config.toml
num_hidden_layers = 11
hidden_size = 64
num_attention_heads = 2
num_key_value_heads = 2
head_dim = 32
intermediate_size = 256
vocab_size = 2048
hidden_act = "tanh_gelu"
norm = "layernorm"
norm_place = "pre"
norm_eps = 1e-05
positions = "learned"
qk_norm = false
attn_scale = 0.177
bias = "all"
tie_word_embeddings = true
parallel_block = false
init = "normal"
init_std_qkv = 0.0615
init_std_o = 0.0763
init_std_up = 0.088
init_std_down = 0.088
optimizer = "soap_variant"
learning_rate = 0.00792
lr_mult_up = 1.32
lr_head = 0.0146
max_grad_norm = 1.0
warmup_steps = 200
schedule = "wsd"
decay_fraction = 1.0
decay_shape = "linear"
final_lr_fraction = 0.05
batch_tokens = 32768
max_seq_len = 768
doc_mask = true
train_tokens = 159200000
max_steps = 4859
dataset = "wikipedia_en"
Each number is 500 + 25 x the weight over the matrix's rms, rounded and kept within 0 to 999. Layers, rows and columns count from 0. Numbers have three digits each.

# layer 2 MLP down (transposed), 256x64, rms 0.0874, rows 200-255, columns 0-63
487533499466497498497549524485474506462521466488456500484492472482522528531490460515467494448522514520505511513494501503510510479484571501463487519493494513488507496517541485511528466501545503
541503507483456529505510525476541478480522554527520478491482491491445501457517511507513505518523510476486487466523509468476498513546462509553494483495478483515501475500481540494497488504506521
502504534526520488493476493548519498504523526542478526546491496456497447504464491520473497519519478476490463470536488500490457523524534512474506470502531483489534502513507521522515478477478546
467525440531505542519518475436530480531512472500486504534514506564522459472517511520483520502531480526471492483465494502454520477507551495517479490459504520523479515496490482510493466522520482
478495495508485485486511470489483540509507502496511456521518518485484515478533517513519514511498535491496526479502474505542517482464473521512537464516503491488513495509499526503474523510547473
506509535481486512495509505519489536517502508500500549502501519463486505558548470538473522493531533484513558483498488506481530506501544525487450511534496476507495495522496498510513503484492488
525508524470526496498505490499495489521502506457502510444478512506486504479541513507487517505470506464510508523529494503489482538535526514472494501513530505511497504495485498475497522481484489
505469484495496522495507482538501524504510505527506506491518507453461505505540488520504523491513514482491524463501505498526502482479472526499470507529498479496501476507491524496461499470485520
492470506482492507530489528475461505504498486541492475483470536491455541494526465504496501478459495512519489499507501474506458477499502506493517500484497495493460508477503535465477503492527487
498483490508493485508509503464496518469502549494534488472521539483468518489521503493519520500490502470490482441521482521508535474474505526472533485518505491506506479486474508478519526472455510
528508542508480479501497518519456486533475495494475521486485470464444510532487474461554479469550504483534510479483511471500469514484473489483474515516465470495512527515505505471451489446510483
503519505506483481506531480467502438560522489455472478500500518511510524493495519493515481536511521485486537505524475516493497507496517511480495480487531473493523497533461488516483494495533482
541471498524497492509495515543481514488508466470458515502464520489545515519503470477465447467474572483504523540483484490524531550504460448534505501468451508486498477479475516471529530520488516
487484502502488503497527509529461500488450508531489483450483469475465530502524479468491486527513553518526507488546514511506533532551495534541524539484511488522514463491491551494463480514507489
499491530506491463480500487499515458509495479445474489450477503496509511484508506509505472459471516443503495490494480419470537525520491439487466539487522471490488454520471500485492511509511512
505450486523537486487520487486488504532498479525527482475538474489486499524524491500462529484515538470449480460498484478484519531502492530489483503531502474500503500479519507505546484489446505
504469493502491489504483567476459516503497474488529499540494465483493497555494487519499520451496511502505470524474516502506486532481498490530483499520483516501542492508506505518470493480482586
478521466450490528516499482463511477446470486504514470488484523497570507509469528481496493538500489517512518512513521521511532518517521507511536498514523502492465493484507500513498479500496507
447486481501512497490549530536514502509487482574529486544489487503481459469466506518500534450457536497490554483508523525493482526520458503541498450529519476474516472543514489503506493469519513
461480506475510502485498495506512490489446487490506490484521471474524545493511518481502503522511532509512449484520530480511532513503503527526488512528495504510545543500508502480500500559479487
503491502510498481473490523526512511474509461528488555506513472461457515492450450483528480466525512492573494512483483541516491548528450465525471432469495505464515548476556496547494498530500548
532442495515515501479523512471493533476457487458443500531538473553518518512516517486504543516464500461496503507494462461504481511526484497443523514554514499475448466488513444513481533523533464
484481438493500519496522497531507501472500537515455493491522497476499530466490513502503477497456534522465423489483435497497502497485494530477515470506480518479500509516482491494481515463493526
460481520470518464462530522516524460510470513486472488505497460473513510529529514521513497512521440496466527510511475487485514496466477494449447532481474460461521502494513481499547522513498477
528486546496497493511430496514542466505491471428464536482503494476478494439501492441497477477476508487512465466489513488463529476548484456493469487478511522500481475488510492433513471506522484
501532511477483536482489477517489488504515514520555516467528491514490529478502508514482506512543455477486530551544486532466477526516506496520523477514498525540558505472572520499472507471496526
510516509480483536556484497485512487494536536518480475520545553500506504496533481561492485485472443494516496502532529501525536454453522517459492476524477491488441482481487551525521479508517501
467511487481499468530509490521485512499519479481489547502490545509519515484461529534495495498522486496511456501462519522529448544486447473476519521497522497464540490459476542454511510509547493
525488468500469547511472539470479490441492512514487478497499498544473468531504499521464500499505555527471504514501479482474492492494525481505523541515488482503503482492528509480494471500490538
484518542462519478496513473544508525508468468488467494527524487506532516516480521492481494527509492541528466474486466522508492501495486488486494462505477521496547521509516536502492467507522534
501499512505497495504501504499489503501504502501499506501498501505502504500488500498508494500517503501501496499507496502496504496498501493497499499504503501504510504502499492499503498504508501
502514457499529466483521501522492489501504506517502505524479477520520488468525469471476566541482522494494530492464531522482482475503479515482488477546526537469444516491505468511491488470501494
475516486489467529515480499490531488496502484522465498551483498540488507495469517515477488517533518474505510504459533476491486436495510484528479515516488473490441472474488532545461498516494490
492482510479493516500470497476495512508504477487500490513488519511503486509519483518515489494474447518514460524486501479478525503494511502506491473478463507485500514486509493486512525506471509
503567526526521476508464489497489488491538461489486501506460481528479456517470462470496513490500466524521500493480543488498469480481508534528498495504479492498484509447534505508460507476524470
492517470526464518517531564486561508460557543472483529519493479512503494499483517543488559524446519484493521532468510494569459507547504544550516461518520432433474457520505497492463542504464502
504469453490502464478506535486518523451489531525553479528510470530525473486463508505525532524486503427488519436483502512479518538465498506513514486513489524531480514492498474495498493505441539
486503509516485499494517445487533479501470472482536500536506491516495494514485500495524505508493521485479496520452491498451557500530478499554474467514501484499506505479472523509502493485495531
509481472518496532514508580497482509506479489529493492527513506481498482498537524518503481544473501504530506492483521481519487514528493542494492485518490498485472468508495544460508512550467504
526507532533481505487445493490542499494490524452468538482498529480516525505535494530493489527462542515521462495503509493480505522462536525554519514489501474463424532516541457499516485502506499
461481529483532553453505491522511544499504455449470512507459444485507508531523531485520462466501488483521505512490496511507519543486527500482504517489518487426501470515459473485492486456516448
478495514495499512521510485459533506483509461507480500472495524543519503523499515535501483475498475471510455491528521449470437520469501504483459474479513476513501510487522537481476491512488482
521526499520462500542523531465502540473513457460536504465452494501453502537472493501485459512502545501540559524483513456513475518515534513544496518557498506507526469507504483466486518508483501
502524519514485455492497480492511481528528493474507515506499535531515464495537510508552453492502492479526503518513509511506490458499518463471490475524510506502520499504445511479478548519496477
489450484508474510495482506576492493470480523500510493464533466537464459456485471476483475538471500509499492506495487522497506493490458479497518537429544505461483501528482465488478462501490515
489548507473506490502536508473483491485492485491502499442522445523480497466490521464482507504520533513515531499505489558505509466472491460508518518509489516477550523499500500473489543488452523
497501502490481501502454483482562486481502506474436458475531462549544494510444492495488505570512460480532556505516527525495488474472511489475488529536500506506451505490550479501445458510491501
516496524485559513501490528469511516471522481485487524508511484517548509496511489501508555559506451516514487459521517533512478508470530478487483538509501527549507526502513503489510517476536490
508520530552507456491528471484505509476514512451529535492491427475524469495457500498501519499520518475476489470539460458515445532541496448493525507485548489490530472516460487459540477506475507
529533517506507501510491479475522463525483519505530546486494481475508522527498513484552500478503493479505480502543479477526516526471512460544481527515488478456494513532460517476485538479501474
482509525488523470471513476526471508493474493524523502504480472481506504503511486531523502502549529488468542477499481502489480491510489514491491484516488501508542497526519495508506503486507460
513489468492503500513495487468494498537520496494545468539491494529477482501519490481504546524494485510501524523539510508516485491511521521514510503510469521501492494506512503493509483509491503
454520470500511498520504526462512475537480499481517510530488493451507479508518507487524493501565456501512521515477494485504435487489507511484468485523503488511485522498502493528498474482484487
466476516515514503528504525515508496469499496546523484495491488466452532467488458498474497502490519507513516482530502491498525495502515502532509501490517517491512511489524495484484478487482522
478463465522488539502517463494464509462524453497425476486493486548504502520513474527479478511483466548525497503521487516464507461497522507464517484489494524463496474487491504520458494525533515
505537534511500494505509513499480509480534491519440535498503494498511511481497505497488510524529539534494514509490470491479486539492496490525484532518513504503504515480516497502484477507517517
# layer 2 MLP up, 256x64, rms 0.0878, rows 201-255, columns 0-63
493545515474470504466460488438515511461513540519500519479463461505514511465503539521493474507530506428500502474508505487454496474508483476505490514468504438479497456508436504442510483495504514
510486504505487494533531495442490508442520488491490525518501517527492511511451527502498464504527484445490509513545509487477517498498524499486530480465479486543472534505491522512496502494539495
465495508509481533498528534523486462481491487485498483533486522505494490497530491504464496515534527509499512480495532466497474507551491474496461463483519509477515508510528487482477483528472554
524505502499511526498506526487493463491469491471501525498461489514504512536482490506485501494522465524504491531475535472441492535508513478490442518495499496517480499490499478491515466513486530
523492488507517556518558480468470509485512521486527470520528488506511517524498476501472485501532415481520479527512526506485537480518490492479548478469487443480504509532476516536526480502538517
499472482491516487518488496516468477505494544489490477526541472494500508506454522450506505481495477516495501504494506489488532462465488507510479507514497495529501499460497448500512476522539538
476502491505471532498481507431458504488528490490494497472509504524505481500518480482457467512511492511509477508515505491515503492488532481504510479462507468456483524510514469487516493480532485
509518486475473490477495503488490468473521511438491550473466478519511460480511520530485463537560478453470482495481469462475483515501486440520458507501501484502515506507431480460493500531492500
518527498492549504509531506530476474508494441466453499513484483521508500527477486504445489516517504525502527563473493473477503516492489472496487541483488517496496514487536480524488483530534522
467505506568535470502464473464507531474481477447524520478515487491495488494526506538491464516483496507467529507496498505475484510549508520518451478504532475517503534511539480521505460482475459
531510474464538504481488481533469492402494529508525509508487482501494494513449489499491515484486489477505456501509532486522531510484501480521507539529461495511462498475481481483500524512491495
537547525528520523488483485515521514477503485441482500487532461504502479479512465513468493484523503522491517545501489483464488493488472477483469484492521514481476503464525496514504483480552584
490538473524473532547527496512498498494533510486531489481532541506526474477501485487482492451490476492464506517465537471497487495506488496481510486455499488498469509506526477530518470478481519
468530457504468527493500459486469556489508528496495514514468508489457506495510459505509437489489472492488504539492499496518519495472535483486482448512524529509488497520544483473484482490537484
524524516518535527486488514500535501513517458499452494522477496544490516492504435542469488514507479520517542487478526484512485500515496506499488476449520462493499488545499480524478456504534446
491537511528509532485527494530544487495489549523480516467508544476514535473510502508499489524474526490487532505514490479463498480466493526494550507487511499451484463501537501488530513504492485
507480484520475488489501488504481516513505500485476520524510487467476480492506498500493471476506461468504472491497512491499519513497456480530486503471466447492450524516503474518444513454478481
453521511502522523531465539532476508475489506487475487461455498503482464498459447532511472540467552486489502505472512480486480464460492499512494512521538529478509472475516475495493467523528543
524529473490496507495494510511523520488500526535504520460471489497482471485474503503493494481489484481475535514519503455481460500468457514513528491476485502508471473469497480497472529477527514
512523501519471490496488495492525522479479484485472532507479488484462507513530487477516459514525510472542485497520549517492522519530494458520518493516501450486490528489488504507520504506519524
537505469474511480516491540484558496465482505504490502493501501528514493480441451539514518494444505435461498531505476519480516542532481480520496553475546501524518468448468506473513487527499529
489507518524507500544501505464488519486486491488526513508518489533492486501490447501502488475487507496514504505483494536484489505516529480519495468510536530517496516522540456486507509503534477
491494481557481488508485487490485467505482495456473508466503502509515517501497510476480464456482522477480501523486521563492529498530481466546515490540484488495488530505507478512514479524490480
509494483586497503520469448473546487502487560519479525486494464496472522477525505492504459516519498507519523520461499498485476519479497467557513544494516496492478509547489462499493522480478484
557542484544510488535494509529516478474490503441461448456498500500512507474515544484441506539495495495503502502508544493500498533470493528494480510518494507508459484475539478507506470488462479
510489492504444495505471462473474473464450503473469454459490473485456499525534462511473516515511475528505514513483535501462513458480530534470514478500493464478479471524534480509492424495485517
517497489495536492487521499500541493504418475473485509441480485510467492490536490474498523488439518479463493512524508465454503508509533494499483453465510504494522472467494487496461504503453530
529520514524508535526564477474492511492473503432466505491530499491463510524557452499512466488492518505521447514519513464488548491442506479486455501479501448459511484505476508499482483512521538
513469493547471490480486507472492500516503485505493506520463524506492523509496450487510536508485510474508504508481548502480498519515499481532473496513532541502517509513517498512497470533481492
509504486504521508499507504504512507499497494505509496506510496498498510497510501504486508513488506497508507501496506499501504512511495506509506501498498511488486507504506511511508506506502517
473507474483473462502493525489539535487498486458479493475509451483481509452538501490550528458518489516475489489488480474478485517496499482516493476500522426497466497498515462498505502501457441
471527465540536486499527478530512486480464467474476460472522453522476498515518479496488477468474502496480517498510484532496495486455516515470503506511499482483488485465504464535498516508509509
511508500508508488503496496487502501511513501520476483478511515489532501493551483513474510512528492487512533499483530511471517463508468519508510504513492490506474460472519516523506488506523489
462491532515496508516504494504502527481483486483506502497497476489473465491502480506510517481472516503460527484533508476504507490542460458490508497527536482437497497509492512517537476517532506
501504455488502509524501494566514516421480447515472521459469508496471459433523442542460549451431553444479535505506528514502481499540505508475538506505526555453468427509525508494481516487458500
487445498524457478481510502510524511518541467524471547498511476499481493435524516498500519499515523456524510447486513521455519522522463474545554544461510472495491501519440491509510500477461518
508494522525497487507463477455477505459491514463515529492499497505495482475504475522477490488506524485495505473520540488491486515476480474458553529435471509496501492512497488469456549546501470
494504503519519481484465521505492546538498525503485465509485507516504500487514519502498493493545497479524508466494513488523488522514500486516474520468517465535492505520519471508523490501526489
486538486501515512454526482510505507490505495459491498471506491521518465521531449531446490454505509464476533507546482516483453496487531553495473447521528506472514449467531465531498495503533476
493485544507508501503497522522521483486484456499449495487468506511469469487501490498495514492525535439501493475561522483514511510476527506508476493519509517499489470463480463520504453494456523
492478456494474524512477470492524545480498525491479487523512500481517467497514490526536459512501482468491486469515501450499486500458505520521492498498502454481473481526532461490505482503513437
522496464467467522550529550498463500500502511476483474486496513459503458504480453519494485498497468472503487490487527470498524550476536482514476499467488521473503527539526522535523503583494554
534470495514501528558475497489524465496472482468515523511511475468467543516461510490458502528529499483472501487483489486470498527499503499530517491501514502515473524499512486527544467496483515
488503490480453513519484454490456559513536495544461498477505511522503479495523480497472458490457496493497517533510512519499546473489500485540524471462515531538478516522508476547514478511529502
531513477532480514500509499467505530501490453484489513490486503515503477526494483504503470492468501488488526507501515464518513503503476502543486475515536494510476430480500522526495459522507510
483485518564546486502486532499521494525493492472482539512562474556528508496529520501474480469468507483508474520507516467478523520468498470507493450490526485503516526542500469530518466512548494
494485524523497458487504453491482510477490498482525501462499521472501501509516515581491516465514463461494504540515494520465522517504482507504525506482536470465462546519488505532532524506491515
496522483553536515474479463513482492505473499512437518474454504470517486463495433508490435502530525465500519483484493489503512491427473493558500479462511516480473494498508434536501523478492493
504487447497517521466490488540481488494504525483488497459500479497486500469488469539482446460443490483476487501517538530503520525474491501483480458522511530464485433484492476470491474521524549
518502494504517518518475516508495507538468509486493496483514501529507469519500511473499524514457519477483496509512480500504508540505536519498479481509561504471487505462499482485543502494495533
472518516493486495504492533542535506466499537512499509491516469471538503506537485517496460475513513489531494482498526520470507499492528517499491535486522467474518508491499508456528514525537515
475487500473492466490516507511528489494520524521524518498497519480489518484483490496462511523446511449520503530504520499477502511492511447541498522487502544450497496514472500482525531552556529
502497465560510496462494493470480488483486502477489535462494525535512506503477545463508499500521487476483477515492509497521493523525498465482517519474484484507477509531494502521555535499522511
504539511493504508488466532482480450516465490482497487495503532518509488478471463493487483464468494486472488472504503511474472515504504423538458444523517489499490516459498517523511477524523499
496492459507489486493512519500517496482493506505535481508522496489497510515478517475493512511449507455490477512502523466503534512491497503496523489472507487470453474516507494505497530516491537